From a checkpoint of a small transformer trained on Wikipedia.
Architecture: rotary positions, no biases in attention or MLP, untied embeddings, normalized queries and keys.
Training: a variant of Adam for these matrices, 324M tokens, 4938 steps.
Each number is 500 + 50 x the weight over the matrix's rms, rounded and kept within 0 to 999. Layers, rows and columns count from 0. Numbers have three digits each.

# layer 8 attention value, 128x160, rms 0.121, rows 99-127, columns 64-95
403617509550490500411394567515532461530522503525503416529430472474518625543462565503575519405579
512375484538545525459509484330460515624494532522572521492411486417471421492556435440572479373577
421558431457533522537467445421409457578394549572431447455503520462539452519642554417498305547505
461594507540614496458387504570489577512506505547524571535675552449499427482520447449570592424532
554547551558524483554388448531489495494533569392455489514587479441548497502515595483487438475464
479494478444545538632502478482522511521451575561503629582568428491391503413428497411574529501495
514540507441550509541464436524429420503443470454489428470532551520547488427583472527417443505430
381455504490481512463462450482500540610480558511459542583580494529505493499463469468464489456557
470446483425521539499451468656419543529445450533517511467457484633544527365541421424569586534471
439599432491498506628419386564480502553516530487422463477568526467528490537525513458472504661538
541538522449535511379489571516618486452567405532472578582496411427451434482512600539577566616510
511475498520406521424455571470513454404615558448545473484461597485546617512544515544528579489467
559482503466553499678538578410377527449517519456508489521456468505379504441553419410577674542583
553389508392557499467484520396477431407535627419433421588584487614400598493416568489502529371562
434459514386535511520532367587603429524441453480525439492547435550458494505434481495445591564563
541508536467535533597487455360535532461499557541505511483597518495511506517512536398470510497477
373578495489414491469439487530522390542534448490474340458544362526523537497459437432515479406528
634392512565493527419433427431564567475536467525529450441496600482441534426560547584622495458532
585526514510518512524556460543453539430529433423403543531438554523567522474497513541457453503466
505575545489423523562553495468529502440530440402505518468542508519530483574460475572455464368431
475481552551522550452547467628531546503485506459486517530466603488492654690509446495432475504483
536601524458465380371478539510497534448514553537400422547594593423540597478618459477551407504433
450526572506475449462410504563432355431499453406571485539524506551531481275487489535493525560455
387454538394506473540581526558387549529487561470571532549451426518474478637432339485545615504594
427566436577495499549527409452519481568444578571414559525487580443575778436536370513487401533490
502530509507508527486564513587576505540505525523516537492613507499471633666498507482506499488525
613527452572480420493560373496423420498468524558553512485403550462558419511513651456470393516501
558448587478486537468517477445402543455543474469579532478564495423506548548528536516543471604494
504562511494474452447461426338472462392520474457633448500451527425511457545469585545552447629509
# layer 8 attention output (transposed), 128x160, rms 0.137, rows 99-127, columns 64-95
513480382616508550525475344513497580443493549462559504384571513623532406436508527601489563513448
506422520545414469533521478466430484395488647537472577567529486478497550536455528524411541469513
570507528498502435439583416479554532448496490538508516612494547490404444529406540476459577512508
492413547527524472501527427470482446359579471505416549346470483475529404613485504587494543454520
553514503588389528522477377488459449460494427528505502447486464529507438374536517531428472456441
504460546505599554621497552511518523562570569563482459665504602464533479514509520549506479546509
467595576503541390509591481497496517501488538534471480484393449487471534434544466466533432528486
518468572494484504522513376505432449459548405499409481529433520524549454514475517452504407472454
440518482472580557560555476547391395335536530438446476628527523384476484518607510440625311534416
565564543457491534474475501527501451544416433556443421464353438530417545513497490509556463456416
492438507503440649548478626448475511504632519374491442574542475466514480498516454552492512581474
562380610392394491476479496500668598505550412370504486481554506473553514545445436521547414459594
451536579496530519559458503464547526448473419658431485528427552490547506424536463575571511485459
553542470520487433484530640533662597591599537522489574500435506466526431496484493523326444498498
459562487536489504583546614545514493597576529584435471492371490513511445486503505499477409565408
511659530530438428573405511507502464545567402495565538571499494466584473536522523488449456526597
482538470590483368533606493570490502500564468423544519499535459424473494476450472557490362533439
502478484408461543378473578554544441419536556352493563518480530522461412614477478512512586476544
531542534451541495518460543496510519491580527488517478545506406476562459516522477470534449529445
550519545501456452552396493572490451569546315458506503531518414445451517524512455494546431491536
553325502548588555418465492573463478494512474452497521483471521403440406514517480445484478499488
509408442533462525405443400498391498445492418370486565517468492494475527521482497513489497471504
442411470473562507482630469490526586472489556405511489522461509509565497472490521519491445471364
557409490488536569468469602515479531529528542641499411474534583413503515423504483495570394488472
374590491565511508549437515459406503468556452497601596576490418524386538462578521496393485468557
528298414565508474516569425468476497468584536414465470545480500417549380460527445513498531504525
478643490513418420509448510510407523616602490527545553564568567506480511519516504502553534469516
643471516470355570482466492508596538505481449552490512553410533495568498510542518462545454510502
499510497494468473519502414438483504511568469520539449506483453491642481553485533457507506500590
# layer 8 MLP gate, 448x160, rms 0.0824, rows 0-8, columns 64-95
469526541577514433545540572487557612440602519533466550488483467543523551470433517469499467577490
372444587542572424491531407483490549433548605512486472521524481627522447529527565438613464495525
512465453450462487505497547558459532493523473486544502513575477507536464494490539467547467451550
551450465510499424575432496519527494618511515457450536596562409587420365468512484462443507500489
532587485548463606486631545481526499525425503435416548604550433512566430471504509381572433572458
519534445482461468417509487495553518508456508407596465456457557514488572517486509461514502479606
530439535441482477567440510483504504542490494560496518522474531534469534555474502543440529518516
544495427513521492555623513522486490404479532497486581521532470546534455521574537514505467485575
527457541457516519572488547538528424574464483491488512451427472446568497469523434572545458528540
# layer 8 MLP up, 448x160, rms 0.0843, rows 0-7, columns 64-95
453524497438547571378485466517565429448537523534579452533440447528477511543563671569484465478471
510456548469497483453524466510521501538489500513505427475406447430563531562480432516532465477546
427468593493477484500481447549492425519571524425470410456519458531528527442507515521503554542606
477411577478426435461524504505521496433541407495510502492565501392658516510403490599473476517496
520481496561479494407492527382535557489432493505576581528441490537499466496523469459525552537482
475502520479451484419514524486490383434475498502512534516513557468489467456508524432548545515356
536559543459531402539381533540521432486429528481559503512451537498471469545503475475439546471479
482541515474453620462580484500565537542416439489499565427560466507517532456538498476464476469519
# layer 8 MLP down (transposed), 448x160, rms 0.0743, rows 0-7, columns 64-95
506491457457504513499530502502526449449476480535457501516427660454504417487561451508549434424557
498480589516598485524401539463466506495493439531624557504482453411499465480513555550481496528539
500508529545536437529470446475528444427467503485494504546520506478484514612517550565470515505488
368459469519494387500466454568465508617534468491519553477578463453585444413524550512559514484479
482601442497471491601520520530445513517533489490472512588461517511523412453586429562537425521547
470501506492558524471508541557464418487531476488441520378436416459555481509400418476537407471463
504546505493475595496534497513477493558494471488505468527524499485528521493467558543519500409526
468461427562479479559493548619447515487510576513491370505464459535526506537538512472468477467556